python train.py --n_layer=9 --d_model=96 --n_head=2 --parallel_block=false --init="normal" --init_std_qkv=0.0426 --init_std_o=0.0 --optimizer="muon_variant" --lr_head=0.00979 --warmup_steps=41 --schedule="wsd" --final_lr_fraction=0.0 --seq_len=512 --doc_mask=true --train_tokens=159000000
Each number is 128 + 24 x the weight over its row's rms, rounded and kept within 0 to 255. Layers, rows and columns count from 0. Numbers have three digits each. The size before them is the row's rms in percent of the matrix's.

# layer 2 MLP down (transposed), 384x96, rms 0.0609, rows 275-347, columns 0-95
105:137122126144082093147138094107110091128141113140131172104107161099106108119128147143067145159158135123090142129140114106160082147138090084094136126127134131102125095154161180090113142096141134102158149101093112146129111131121139103125080130111157118130178135094152134103141132115141115125
099:102126071147136113128121130125103102141140140123148123112182114147097118156144109075112134136160134147103125134177135083199179137158082110102112118141146115155158104107155132122132137150138125139155128183105101129090123118142140078133124128137127128130121176149129144112117115089148124114
096:127131125099138127137119150154067133159126189111147193158117148143123140195094144154071104150110144106126151145120084156163145121061109138141111164124103161123133097112117115117121147112143122156145150093112104106159136137125121143138113143131142117116100143131128133087132120138112131118
104:120075116100126169164133131135110163130099111126145116093120164140158100128139094120165123184164141120137102121101126156114112109104135118142115143091165119135067152139158110140127116096122126130122114128153129119103133076149141128127141140138121120097073098088156124117129181141163144087
090:123136119072130121124155143141109124126110131125101138118134158127183146126102129151131120139166142089120129129143180126139085112091091104136110161095128107150130098130168137135126106148095056130135149139096140102103120098132172162132121095118170123115143176157126137172170153131126145122
100:141134127108057084058119133154142157152143133115114139162141110134141108116112094115141160145123148145120122118168150085093127146142164148144142112101124141126127111100143152084104171129153183094093138124146154123087099147125087144151129125133085109113164120131148122144126139150113122116
108:144093136146092180114125141128136151119125082119143112100132152149126103149140142144134167107100107128124126126125144118132133151153126084133063167161121097150136103137069149117121110157113113126155152152133129138076148146134157087146125128151175101125143080104146149144186112125145111104
094:122132169138161106160100149129141176138132094128182125125148104120129089108132158121143145100103161133140130134159149101087099112109147087068138138123101160099094140137131142130135159141135151147139119124123086123138123084148162153133111116109156174100144103133180160107126145144123156164
106:128085071113107119106094059078119142117145099158135124124095145110135123123125121132091097102117114122165061129125131136093121109121123146070122183105129114134164100115150136153136097098122138153113081112154103111120134144126119151139137119119154122138118141081136129123112097159109124125
097:130163140112146126171126105121090102109131121123123141103125110089133123116132131180118161124102130122147122146140116079154128130129104139133146133183135129115104132098167164181116136120175103141100115138130136114165083110138117099087093186181118111124124106141118126112103123175177129129
105:100099093127129122120153120130124129166135120112133123116143112109125149134135097142107138076112081112154076074115142127100135151115040146109126097156148088100105132205121092110127160114126123163112114135127119118156138143146139134142170106093146130131123146141119160124133131111122142157
106:125149133134169098178135140118104140104124145124123140111117133151101111182149164125140130175102167152120144142080124118108104140150083077129122115131154113150117108096135140103147153135121161125153168114111119079171090117140123158122111164101124100107123127086084117129161136149166145131
099:113114123121152075121143136119118115138162074079163121151104134122069147127115119110115131148149100157096118166125136151166118141092117111142116157130150157128100110166165138107105137095147147146136116085129122156121150155126118164169112113114161072130162099142130150116111165131108133164
101:064122119094170142090149097093099155127108161149121171116083129169150130136137115118144130145088146127110114091157119128101108135166134111121127142127139126144108117120127142121103193094122094111099136142147098127128109166090127155121190139140137132131148148115147151127100087092116124121
098:124134065138129143121124077141165148138135134115128162166072074126139136088105140118124134144133147100119117128156108141127174110146083118157162131153094146161159118117172131101132137103153112107151136087157146160132121142156106136148111111107140075175134106123119119103127161141117143144
101:133112122141133139154153119125112169177185163110135093158145116108092169103127157150143135131110119106120129140187152157133166095136132152135100082154130118115161160137109155102092101117129094105096097127138111116117110185147116123148146111140115139097135086092133152121137151157141143115
100:113085132114123115171140110143147137105119109102095099116122083137168091129141097150148151125152130123150095128093105100173158109144137160165107156122088094126155127112154126125149178105111096183140152127099138110135126127141100130130118116091121149115134114114171153123150133064130091129
097:116119115128129132127118142122143133081082126077148145104190103116110148104110109117166184151112149120141153164139099134098118161133129125139117143078160093095105162139118126124128111184119090128154164145137095122132101133151113097121135092109106167083107100130100127117139134125099136146
097:170187120148127114159107109160141138135106124123113173141149144134146126145132088143150099094118185130096165137123098131161108160087128091139110127093141121144129144129111119115145103105123118132174149160088140171104141139169084119125136119122110084145132157102110149144129090100142090127
102:143154127108129122125104105096089169148101124165107087100151153150128142152164154109124143085159164110138129151175113141114116142134149132139107120134129111176076145106111146084115115135173115112168186099129114172128142150115125129098146087149138113118138130111109128132122123095146089158
093:190174158096117096189155136130145130097124167131113092152097124128114130137133119139159108147110125117144130123113142143096156145134095161143102125112104104150112115107145133135158183133118081110118147161100069083113132126122120151159088112119112138145121112110141135097144130138175109146
106:142124122138148123101145161112144146116144117128111113142119120089169138128146117129105080104136164127157124131129119138135177109134128142100150150097099111139135173175096123129128164112111141110134172131190180114138077138156109121139157127106136114148149134199128139083153143096151098143
101:186094117140104145082140075138145091120124111142133144110176139133144135138080161151137142120133124115160125114148153123188100113135142074099134124129120129176135093108095133133126090109131121142149176126151146112114102130095121134106091071118107118084133118116111131158118147129099137123
103:108131095118149152115113122087165126170155139128152113153127121127095118155106159112130126116136130149090100093088135103130131133114112149137192129128179105112092118125112108142145139140141135103182149151131101188132106101129113163144091134147098173116150138159112138173132091138090135110
101:138098129122112151159097087091136114126110127121168135122136115098128119096083126139127121122105122104155134059128096156139141125132148136125171045130109124108153173116122128141107107099160133099106136145143106170120102096150117131132101115125132088171150137095099126178114137156122126114
104:126152131104203112145154112125159128118121207092146105134146103131132141147185157107116170124138145109136119125115115161153130141124126138167145119101149126173121152112096116127124131103167110131113117087148140121105129125136120102116110138150117157149144122129062148156149123124138106186
096:108130129124168140141142138121146121165128103122148053135103104136115156142184121146109174183113127156148096122145161150121099107118128100099111135118126122096151123116158149120094149103141152176137118166130137100130120087156109136103116089099132086095153111141126107099115110123108117168
107:115135113117109117078156113147123179147135135121068189132159124101130137134142128141133116107119099112104068136110165113147178166130116170119122121134156146136119129158153136115092119082109081122139124114100143136158143106117105110123125102138056129114166150100116148142144122138114136139
095:137101114105155095120140141142148118147157147108113136134134092128154117115145077109126147128139083152174080115105120113122133122135157093119132159092120156084100156071147125186164149110089106102114157138130162152130137132085116123116120133130080113123082130146160118113115124152122125090
102:167107140114127104157141118125100123142137104145173122084115131142149116126133107169126143110139113133133139124138109133105104153161107131135161142119126177164124183129110100133117144120134142170123163170105145131094150116158164110176122103127084099117154091155115109102109086059146127149
090:108150105097104139114159101102098128155093176129156151175087119114135141132127143136115141106132143141157186144116137143170115112109113089137167111073127125128148127145144098133144125103100138159152140089114122128095141105112113123132144093164135154104117108121143051117110110120159155152
107:103151106101117138117089101122135137120090079117150086154127127135143133115130147133146103107137155145134171138094137134154172164151143150153139146066123122174100112134114108122124121092149135060166101151118125099153118100147156131130112110113123135071153171140114139127134125144163107098
103:083127127110124136133154131132121121104115150138076103138165166174113106131074136079123115112155115110165153165099124087100170125120140132106101141095148130158134126145090123125162144153129116094148152124120142158128150114128150099119067123118134149118151158157162137144137119155182106112
096:099128078150112115106139130119136151144143114139129125164132159166143144124104102130137117112128155120161136112124101165133140133098098127136124195105165136125143113113141085119115070154093127143165132120095096109127147185094167104138151130151166124123119172121085148119153159146111088133
112:114139114109089143129144142157124184116131075115110116104118115116140117101147155125119152145146179107106105114139115049142124139103146095095119156098131110132083144111156085121159118122130123126137150082115096146176153103143138124133104157137156155114104136108124107120166086103128160132
099:119080138143099127131140086141141159138121157164098147119111142110125098118094128129123164138124118142106120123144122138114129133119094120179154149094084103124141153131136124092121160107127145168162134142082112158154121085157143088171128131135118106124131159113139119077093121155135125050
103:149166117156136125085115158146147096128159167164126145113108092115164071121129156106145131138102107152145157100127128121156142134154098143064134129106106153100114144137104104133067159133112131136153083132144166123143141107194113113161146125124138122141124137146090129094106139111126127139
099:122167093112134128137147142080128089187152159080118137121142100143116094137126127145119153122157131160167111122108146134158102109128141118103117158139125136136134071153155152074145115145088159148127140140132154113132126070107135198135141116113138118132132125147154109143163134134105167108
102:083165150113115121108146120093125112155131115105136116121118093150103141129113111125136165160082085146107104123153138138082120054127163164111089141094159128108115092090127138134134079114145148086151122135099162108116119084102132124130148162128161140137136110153138131121155099152106124120
106:112185157123108087166138126155123126150123138096136106126117149145118148124128121155087112157101123132137102106147142150185144163098091189154119122142136119145104099132114136121108109108114030127124110107127132140147164166146161120133149144120114139171114120148125102118109104139147118139
091:127202147162055142147132155116128164138076121094146094185076117130119139176138120084131151125138121116186147131120114137147138170119105107111107077106119124127111136115106106155100115146109134144122123111134117151107154126101110113110126131139100094114142096138129128110131132126133130128
104:134118092159143185119176139155121150114109145126126128123168095126102134158124154123112142165113135089156108117130119091097135128140148163135123101141182145099072127145124135134131093118127145131086098152193174173137122112159121146098143139125120143123116111104149147111114140152175137117
102:118100115046108145104119118110153153151131152130154138142155144094124115097134135106105126111119161172177158123118120146141110164119106132162126124136089137132171152142155160145110127107118129121120116097135140112125083154158123160121160115110113157140138144111123160207121104086152130135
093:124101118159129151114148128108121117141105114118073135141132124162131100155129113123131108114115113133144144131132140141108100166128105103160113118066153123178168133141114092115152112130150186171078115168102109116145125134152082126196133094134164116128155131119106156144117149148127148157
095:162135110147086137148165143101153138134131096104129093107141116113131142105170150116133117111103113119171167144120165159127129159112136161170137108126176143144115107134123172116135122107098173136115122101085066181128136170119142124146126123145156155126169140157139108139118143146111167152
096:112134159133167151153116074113174107139123149130091189142139105158117067134140142123139145125102148130142117140112134128109133114140153167149105136162115134136112139133121154087166136142111085111148130110079112127107185161107142130141098161107107121154106158150114143070101117109120129120
092:149118157130126105104148124092137148115143086124091161148140156150138143114105093151134115125143139141131105081149115105149105098179104096101131093138115160123124101143093171119094126089090189155122087097101130124096127124132132148116121133108114116124129153118110112111130167163062139130
097:167089126106142125110076083169122112159162080106127126129120148150110105121179121096101123139161158139133117145113092107114122125150090149071138086141128103134133154165110137087147145145117098122133174128121120099167120139118139108121153116122152132142147122170123140104130148097135178128
098:133150120117112122124119103082114116092157149135140166079075125102146093136113105166112137107135099124117132105157129116106116146137137139148121132137146138124154170145129136135083116170138168143167093130146077139077119139115089124133111142158123146122096092144127118096122155170172083103
105:126119117117106166126154116105156134112142100099134100135131130114100084105131167113080127137108176157143111150094130091154098121107112127107078109161170151134157114140143114122168105111119119152132101132069121097143135132130124079098168119109150144113149150136110118112078086164141117115
032:120101154104127133162146112105103151153077136146127130154114122112173130113154118133085142125113107113156136122193142101130110072154086131140182091097106156106130120134184118135058139127108146132151133167145164118121140123147134115132143111113107171110112136153142119115133130147163116125
103:098102147098122153187112127127096170092133090102122080114136180141122127149107115148171120125111113111130141123158112110166129110151153111113125075128139127114148128162109124134144137155186099144156162147157167113125125134154177135140118136089114140133127118132091111128127129087095113163
097:092141148097132151110126086156137168122185112107108104099144119132159129127146124123167123156140178132161116107129108153118150115105129116112108127124115145126095131089145172077154160156080115119166130134143152128130118121158124137153170098119173147107125145095161114121125138133122195122
106:130139142132085123149139146120126157160110122150120105131094109125086115092109129171123132105112089124122146098162146188140133084095112090101131159145135103130121118128154159145098144146145088145117138089109165139116098079152106169182114120151164111173121096139120123111104115134108131130
100:145138078130134163093140169103123129133152123146067097162107157107153126142166123120165114124108105141112132120137108111104099088126163104085170096103121131074157089102088167112109144129111110128149130150147169128131130093150116149139129115142099117137120161119150154124149129140150171139
097:146155133136148140114138125076138153097114105111130110105135132107141091116111137159117148079084137098142118093154116142118129090130094096160083092136176114102139170130140165145087148117148116147167110170144118136118110128101122100100094159111118160107100094126142083098149137152144130130
095:126132119149157181126160149122086125132125143151117105177096138121087108078127120129132125122136129138146162121124127106111117127120129106138169172098138154079134101105124172126095106078128126153087116102121112176094116130131113099138092112111108148109104095131099153107073104120108149102
091:112132149150157163127119109199109144104139122118153189102144137120143129164133119158113149113133135130151083121137146104139149140126110135131154145159088116134097135149108077110128119127112147139135128117123086116087136188145107132159104146107153081134096128173130122116118146151073091140
101:134175156108127108092119140128162118133113139148172080165134123146140114144166106122086095122093131131104089100199165155145112114105131122118149104116149112120081121128110142111116134091143126123108143137121104139123122112169082100085176122151144126142154113160177103113135126134140136134
098:163114127137075144126132108130135175083090138112142130194159144100121110123151125128100102117128164103174131136108143096111154148137141106138114117120132142089106108124155153106118115133132126163161156161077121132145136119176094139162102100078166128147125145148146138156123134106085124126
097:113136127116160102121151097121108139149168091097089164126139096105095117130118097095152131174125127081129146102134118152128124114126141105108128083144165148083130092123110180118105119127103167093115124125109136146102122107110122112127162080152112071103110151132177115120108143116158108129
102:165114112115116177099139138135140161111107119136138123088142163155176114156126166111088159089096105087159150144133163145130158114133111139131122173150117113160133180124139158149141170128115151084094107120121140143148120133149124140163116138137113118108101161134103140130193098151121128136
103:127077141119139167106127116113144152165166121120103096093117123171148158127123094104152166097102101151163132178106155098111183135122103169111176161154104134087077123155102125136147110131159150137162150144117144126134148119122113127140116163133106157105126135124114142136110125121137161130
099:173111125117096156072159125124136114136114157109113116124146104098144123106127113149095124085114127166117158136130157111107142104165136123155145119146132126117179140121129111114122143086143150093125083133144162121110101122124163129172175102165137124165107121183075143109122168151103124126
102:133131108147111147155117147098148153118151179149169129124162124133142128127130146077117115122126167128129140089114126104116113132085166155081138102103130143145135147129168158137125174192151169140102116151140133132127061119123128079110127082130143140133133170105128087105126119144144130118
100:090164145167127138144086090145107146157110123129096127139122163146149153156146133145122149111126125115124142102090116146102143099103171085087147163149141161102145124126135151147062163147094126096091153099122098135146158144131148108146152136110114092142107135162159148113141118162104149140
097:109128147104126106144097129174124144139116138128199158108120107141072136176125148123170142138116142109116139079168147135166117129133085135137153152124151102174122125132156109115116173106132075131126125163093149101107153144142120094126097164147094107134132131133114100117126140135105140088
096:089135125133180119152113127135136144160109069088098161141156146120124171150145115164113097094119137117109150148164155139127144096103143118126147150142160097159102105130128176151127141136128102117105140059087088143114108127089131134133127148119119113153146119128144168102142127145092110159
094:110159129102138100128150124083125118115136140128107142148172150128067131131132121109141102134090090093150176100139127133105118110093141126122119089085136182124132136171127144125110154093111106114128112149109088137098166169126137114125125134136123087153146133170117063128152136151154119155
097:088164148140161154098115105096140151137139098098116138116170148122159112146113182154140122124155188077094130102098102120160163126110126140123083127130160126107108120149117086130108121141136093105123117135121135163088123135121105099090135123147098102099147131115145165105136102157165114125
094:110148170124099139144107150038123148154124157140108150107098113121144134091094145115108140127103147138167175108097149121132134085119142152139146167142092194118120129151137142112109106139132142130131131166135107124063125149163117152125133109099166112119131116135116152125151099117131112140
107:142153138136153134191126136163139107133133117137097086153126122118129153154172120121143134159155111145194115126068152121124169164142152135110151184118111129176130139124111134135101119139157094114130114094102124166120106131143091126079146132109141149115152117122097111120171096137152145129
102:121134110136076101163118103171141120103086109074111130106117154109123133097124143122125141115127147143141084102094130115121109139150086097118145107087170144096106142141135114122148131121098113136104080151103116100140107181099121087133131150139154083132072164101123135146141142134115146154
# layer 2 MLP up, 384x96, rms 0.248, rows 276-347, columns 0-95
101:136111069133115146155116110087102110140178119146130150117162126160130149157133139129114138132187167186107135101170170131148145139171142139106144115125112105167162089128162154138149147122134101137131133112131174125057120087131135148129130134152128116108126140141162112109139127117105129147
100:095126138160165137102128085108103109121105121147113152119111140084141112110177128084153164139133111148154119146128127101135117152150122069115149127120101120117128177146125129141132101138117145128122086146186087128149172104148146102114115148110125091119061136148129111116177125163141123113
117:084105144138115168198144113156144100144131133119118048124137157098160143145123105117187132138166122150140111174102128113140172117125128160156121176135135150142111151062138103156139148116117107132145106132134151093135122125161137137143129143114149122112085116117121128155139121130135123133
090:140132153120120126123122139128150111144143154113055132099123127095104113091104128123109113138140172111120165104090098127136126131130130149121077157145156127142132136100087113158121131136127066156100150111146153118182119132142159137107134126148156150072163134146126089083111125108148088096
092:171134114187087132131139128151158089180122149125112121131117127136119145116165119113154106151156128142119111100141127108125159173124097060124113115149142124094116151119154116128109134110124142134114186122142147145090111161157167162126146099163139101165122149105116138116134149152177102109
108:154130131129143082143100108125123101072100110141140083113135083113131124131150164153068133147110139119137145128115115101168130099125157147129105084140152163147116138125085143130176106108150124143107117107161152160134095106171137129131173106139118156125123093121124153112120166180124145151
102:150100123173197100158127134110120113114119114114113137168148115125153090153139096103128119131153099126127131134158131130095165130152099125141111106154134121133154129126143144148120117106138130140153153142144115126144107120124089113134155163114145123146136147113137152104079209157142151043
106:127124119120153117145157141114162100148169151133153112124094150148154147144104090101081078145136132106115118119114105128107128137182137103138131117101153105071139142142131165136122123136119130101117084155101110164118115145127141117180153159126176159116148102110089098162130181123123133154
103:121121135104111098154138144124141113166107152114096156143133131144086111105124142107148122148136148120140140096098103150114167128135123106104086123121055084081107119101131146140177119171144146139140133156153122126141130104081158172104117153097130106099114125125082099099095141121112150158
102:138121135180111120126107155178116085174158139109083165127122132141141131134115179135078159135089111106149141113160072131134106127141122135098105101139137139152143124136147109120084122143152131101137108167076119160070146115136167143122124116130132151150164109148130112136128118121134088123
102:140112139097156133084078128094140139140132092142084092144126098099090133103103114095134132137138112103111103108123082143137149156156176101162139101112130102117134143097089123173151126152135104116162114137192137098135169121119130149162117108155140154090111150124132153126096129140130146131
103:163192120130119101103104110122163134130155141150145108111129152083101138117096134120154150105132106176156132144131096104103132140119131106109134137123125120145142130062136155135112124109149172118144121139075139127107151097137150125151154166066137136172117104102113148106083105158100110128
102:131068126115144142139166111093158128129155095127134154126129128133139126167130092093156134106105110134156145130103115119091092125183137108138154105087117132093136144148121146131087143143149131093155123137135145196131141100125173116169155174110118131135139167105103122156083160129125142115
100:098127116136140124110144136167158102132126108095127097125134129096142116134075109138100160136105156141116149119139148112091134160118144109100135161127076092194170101123154118122157112129123113117114131151152155101126151095098149116168133142147102141144115090145103124195116122115103109180
095:126116166134124133144132136170091109123160106128126154123117149154119170151125128161155167120113108180115109131132115137157100118140139153108133122087150157116103099096155164147130167189200164086181146148147127111129126123107119153135116141143148120110090112103100118121137111159105115127
099:116118150131098133142091147088113113125110166148149070112128116131133097110134118112136153089141130175151142136089101118144156087130147171171125132138102143152134199055113145146113138124129158129120106158152148115129105104145137119154110125127134127115094130116109079116137102119147116172
097:078146134122136163176118091172119128144096163135171152094129136177145171167121136118127110115155099135116130168157135117140109148103140125109111148128176125117132125087156114178152086150177136139150139118140105118155124113111141113137136107168093127156126109144118127129160095166120139108
095:111135112168157105129116135099124111150105120163134142114148128122112163132106108124088137150145146116106116120150129176081100127125103158117144149149101143144155113124098099112124151117125119088110104171090129140099148042124079127082144124144133083100111113150084130139107157148124107136
109:126080118120122132128181100168129108101134110111099095133181134141123119095144096132124185137136120118156154127165116138166127109125130122150107112154109144134122179121155147154119108136101119121053155132126122124129168141110146172165089119118114114121147104160081107155123156146115115111
094:167140137144160150157141149149134098130085145094129154138137102125145088172135148149154139164084097108099110131141118106141120136107172157155132115170165110133125112102121138151106183105100119111130115156111145119124162094127162133140187110134096167109113126125142091127118175151122117149
099:103135114151167112104144135134126087131158080152103139132129145108155130090117150123123113127155120129129120112177109106138133150116119132103122122158125153158129108124145080101133132162079158101136096111153074081140126093110153099141118150130130178140098105121074121102090153079144115140
101:181135127140096143100112092158106120126110119119153139100134121157136146139102148137113111119135146086097161136091101132195141121101171130129112158161148154121120170073108133170151109139151121127126141151107133061112121127125137182134110121107100148138137144143102132131095130153103119087
105:138113120167157143142183108119124108144102136117135141147113107148135122089144134167168156100125199176090147130151132102121158106132133166141101127110136164133111128138121129143136122160126121109137116123143084129157145096115164145136125080147102131136139189141111124182113101168161132131
097:155108126143140163151100190129165128156096095172092159155189143105121121096118126091121111101097106173150147116140117158118142153130082107138120155107146143104166165125124139146106135134132133124117142138102117113152094125134128082158141104115161159116137107122082106145125125118089140116
103:098152121140163142081095148100173111115116149150089135149119168121136118144109132132108110171095147145108100106162137111123110139153122053155092162128150104146145086169095118141100124111126124133138136103110145144119155129151126121125112090150119175121148099146120167132124113113138169089
097:125131154145146133065135123119177133182114133177121124116066138120122128152140138118173131155149089109170083130155146147140153151142106131132129108138148117123124091126117126164098151095166120134165112162126153128158124108151148094132102115136120177116097123097128112122112084122158107108
105:142133085159130154136153109132128094130181102148093167124125164138116167109126132166159131126115129141131081134120110164112106110141105101175122131156160160128125121157188143183112165111114096113155111132105132112100153116122121149092112098118144085115113138125122128095122142110146081104
093:176138138105160109151132105125098105106127113108098120144141140091157162142148127125182121137097052121133129139114126102188112127118138142110087118123098105141139103104074132131099127135180141175103136131138149164135101114127123110114119114164105111113114172133154143152135135135110097097
104:135110147117140105145120146145147107146123105135133093133142130109132136097116132122134078138089119136169092135186125096118119116148084109086088114168144085134103203088140081133100103119124116101131135152136108125080119113117161112145133131104148168141135115161131104126117143100155117093
096:105158103172155140114154120134067121135081165140097119149058124144105119143083130137167174114112128133107155153091073123154128099131140121094125089148110108117165129126127103150162138137128135162101136122112142112097139132087152105144126111143138130133124116093112098113120117122137094154
104:112154153149125153152127096145141118145150087106085139098159122082156127083153099130124154125125131153135154144102111126180183167161092150125086125114140129128117131080118087139131133147144112104161115093163135144124135083174163126142114124120137177103127116144101120145118122140101140147
102:115123115171140161112139153113161135196105120132096119118151138136070093143132111118096115177154146168139103121078112134104105126134144143132117170147144165134107159139121164126097132164118097098129127104131121133142157089115105140099118078115125186150129105108121101126145099133143115127
099:152143113175109108160157131115142116111157130135106075138126146107103089136144183167103140163131142109133166101111101163180098156143114095104131115121125145124107135114129114153131123122137148101113177114168133104162126165139084139132160127159089150131144155126095107143164107112130093121
110:158117118137104117142163103149098137125119079133119152122135151154107166108060139111111112147087137125121183096130089119144142144117169161130143114112136107148119167119126096156095145159127078131135094096084115174176116108117136180131093127145113122131119128121135146123149139108153122136
099:144120100098112140116151107164169112134116127129149139094133129070095136181145109110115154155068135149108102137181114107135103110179118165152143138128124132107145145162065103129138125087162107094118102133123112135120129149117130119161147091159142115114118169150127129122139120119140144089
103:161129102140160126110168113100149101120149067178084089110129136165118124115141135128110129152133152137120103086143166169114141130132100150116112109148146126153125150098127106146147122127098159076151151154132122096125162120115125113151111140123094133080097132098103072102095105113118139120
096:144119155162154094127115141115096126137160121114146151073136140115098118129103120121161070131149109176164116089132144152156108109091145109116137166134130112122086099086121179147116119113134090117123101120115136128152165096101149123174153104123098137156166097137147139117120099096136099126
098:154187139142166138110123116117142112124138106132111174137117140079145104143138132101085068120102181143154129156162144126109164107123155150107108169123118128133142118127155119165107153163154142111105140143150123102119104126095139133115179105163103128130117096133138165124103096090135090125
113:108151162163155131090129189157110142163141120116087144108134126141082150152113107138147093123141125127131088137163105112141175111113150161125134163145157136124154134123098110129108095101134087110128124109109111111123139094065126113121155112143144134114127150112109133151165160159131189153
090:123128116148110150126187122168083131105113191156109134130094180166129136143098151133118107102077128147098147119112121081143115140112156141121112116118125187144124131118143153134149164123158095121135128137090155119102135151082148092136156076133117140143130135117116125129114084152146113115
107:163103143107104150094141133121074108144191130094110081143154159171123190154143093119169120132143145157136138111148158093121140114136102136144100105126114114120136121103126114150154159119138118136156151125139089141152148163112163155130113105138143103124135091115110129191137102115128150121
104:111127116121153155117090144097178128109105132171117192137159138094069130146112097098130093133108123146119161121121140134110170149159112160112121154092127159125159130159133154150106186107108112081121145096119138111118124122126118152124139076117125144120150110143113151129160132098158131153
093:144141123137129146120127146101112124150144136150087178145103109171161112147128113110141139109134077137136125149127122131108146159160187181141141091102120137094164171099156114172097130116147159147098127132129118143120085104075129137168120154125136146118110124099126153150161150155156092120
095:148131125161110145120152157142116117114129113159162174122144127127122085163088135114137157134144127162143113120138167126138125155104169123132107124103162121089180142115088122162177120138113100175182111132123169124135116142115121134173132102136136164094118141107112103155126161123117146189
097:113155135167172123083116101161130094132113158110142142077152132114141085167150113107139125109128116128094095168135128134133147150105103172118069139146089115132110120137135112118188135089147098097145118115125127100111160126133140173135103127162117129161142101152149111139111123128164163143
089:158108114160193094162138138114135140098123102115128140128118141120090112174140144103150088137162164103108133079120145146134102133091092108140114132140158161137094144125131127164095172087143151149098096095105132130122113177125128127129109117173104146155127103158146154122114152107106131131
099:145145106172123125106140135134123096120146177153126129116088133092119135117078135140076103128164110112157075168088072164108153111107137155139090125106134130114133105160140147133123117125119152133130147168139154136152122109080148146118113134094107103134137158131140108161122062124130120111
101:162124113148144124161117125162110107141197176101144141141145161136148108124096079129124174117092105120162129127133155117145133137125131097108131142132115184117133159114180084152118117129124104104167143148142142105076123130138110119079128137159125120131141159149081133144168135132136127154
102:132104107171119110100105180130092080094109112112138132135144184157134178121094155143147090143095130115147133099147149132081120130144114143162121133150153126172091089094124121146129090143141123138119136137162151115163121131109148109157175107132098103117099107102162130117144112132124101123
025:133140083159138111184118170122121118119111096156113133087122131131114136125133134090121131159135125158117142112097122103085118115151120100165101112174118150142150157085134117148142139148156146102103097138146150146140107138102169129117129154168144154123152100110074149154128118097133201137
096:135121109155138127128119138120149086137105154164147096108107097096098125095127177102078162126159124158133134070099123117125119133119164094130115122115110116153130149106105140105178135166114112096069135102109137151129125133156112130175147128144094103113106116125141134123109086141121130187
092:091137125140134123144158122152122141105166107129091119107146143152103147094120081085114117138133086160141141118108112170180116116108127128164115154134159168122108136121149104117171170136126108156128092131161160107140108130132147119179162119136151140128088114146138153155123152166100164084
102:118120115118129114116100147126145084107150124205136107117159114150105114099076126126142110109122192135109130132117110168117182128097145137142128124144116100135115118177126119120120124133155131154117103149109147150115136098152141173199127130087089103116122111140111127139089122124159113160
102:143137140161123172135143109135094099169094127115082130154146121141129121087124138133085169128087142144108113118149160118115113118150152094084114085140103140124130144149142106129165135121141131084094100111091150136114097137081187124142137139135133114128160126132130117197139156110121091125
095:070144105144184116133049119150137093109135124119127137150137140152109090096139135129081110156148112148123088153138158140112117108113145133144126122121128158140152167117122092114137166126098123150114158128123150124139106126104130160141127162100127178185158155092114102158134141150103124127
097:199101078150154161110151114076119123095147141126145145127139110128134109099104152090129135142164089120089124116136110079184152099134122102120138117143097141134120117110121137160123099108106107150094107123138126114104107101154089104132121138126124129140082187139134131091142154126100117134
091:124195117128146158114105137106111127075146108149100119146170131126157129163149111087112131165149162130116155139101142127121111158154146189117096167164106106147164148140098141132147141174121142122117094141148120123107136142112167115149118121140162118124125097151136103191124149119157121129
104:141156078123106160161169143122148123134138092131167128139116088094141127141110050096133087113118148129127133103179138115152095124130113111134134106138145169086123117114156122121136129110164135122087167157181116134124151115146151095116131138142131149121141096123125124126149127129194119156
089:139128131159130126142151125131081116117131079143129149171124188131161120128123149113103089140110177125126129130131082110114150115150104133163134149142114146137145140171129108105162089123162195127125130120126116108173146115134126108172096120151158145176161150100106155176114125121142124120
088:149115123128150117112113130125150085109141129112149088157120100158155102106113098142100124156087126167134167133151147097138175106180085113101111122061124166165131123130114160155123113133134102117140129113150106119133107112124120139124108158099162134130149113095106081158130131111166079110
103:139081118126142061126106114157151125116077106134124083105136173098098160127102155109173089172117125124142158114112129135162140141140164140123121152060166107168147146119122074132150147107133123133106107131136127144136129122100124141115137110128168140135096110151119106143132134147152108156
101:113111085164174151146173100094139147128151146135074120137128109106125156117128100136134133106112164116127129147113181120131141142124092105138105136137087136160129098141102147159129159111179138112122139113141125110144156127119114129130130081177092118136093121138145119136099066164182128124
103:096114172162115139201141128167184120129086158100132142103099105129130128110144112145111145124152146102111121132121171120171136154138135134120099126155119112109132131159105107154117170114129120125146118131160167112088137124106103101164120162153144138142118143126092078162143111173126147102
101:116080151147112127171092119109103099140128114130123088108162169153157146118101087110135129114130147145114141180144184112151169101119159111131145152125119161142126112159112106142103153142105109112132143118143122124085190121130156118116112122151133149143076117143114152166143149147113092092
103:159165093137113110143095080140113118112166153128130154147153164129087132115145130120157113152125136136091098119138141130167080168083157167120117096147150136152159136141096139147129127138170143144083108071109149139131104159113105111134153173115165140161120132120113144157127153126122149147
098:098107147179120102107133133150144115123097146105128161107125127094163097109111064128093125138162117120127115108097152107134145070124149146161137139132110127152126091108147092142117123122138099094139098133123112135102149133125128095177121169154131137167157121152137090098111128144178081140
099:140076130135117153074140150145106111081106111150139152112108151129122098107127083145111161154077130112122088121129157117098121087121152138173137115110082121127128138155151139129132130152135106115158150122190137169113109088116128131162128138111125110161100133151104169114099100137161153109
100:130150110093152149097111195112165094085174137139152137127139120133108120118090144119175103151122124108092152149110137125114088106153114121145131051126163136112129152103133117110163153145125136111137109171148123110075139094105110153099130153121148103157127110135125118143157136119144121162
105:115092154119119127120150110117109123177148153163139087114121129181110145140093090130151121130142119120123101122150161133123126154159087138139137102142135155101115143134115085154101144180152095125137142144127114083105115131120140108123102122190094059097120133135112133166099104102114101110
106:142135167150138102137155117123135090101146119070139119126088134126167103165098143137164140150109147140135129109112158103146109135135143123134142119110119110090127184093144147106180141160160120115077132179123122127106131152135139111118098190124109157122135135114107160175162141120159106137
105:119147149141125101163102144108122104113154121170117121130140103132162140143122129135124140110135110121138141122143135085107167160145144104153158191139077122144098130133099152147135136105171110167111111102126084123141170108166135185128123126142136166142100114119148059149151140135138176137
100:141141089132115128175136114119129112181111106125124120100166148144115106126136098151127133167128150156106055123165147132139144112177111194151112112089141112108159134118110115130089107135122133139105131082142162115148115129152126100190120151107123149108146162124133104102118128144109160147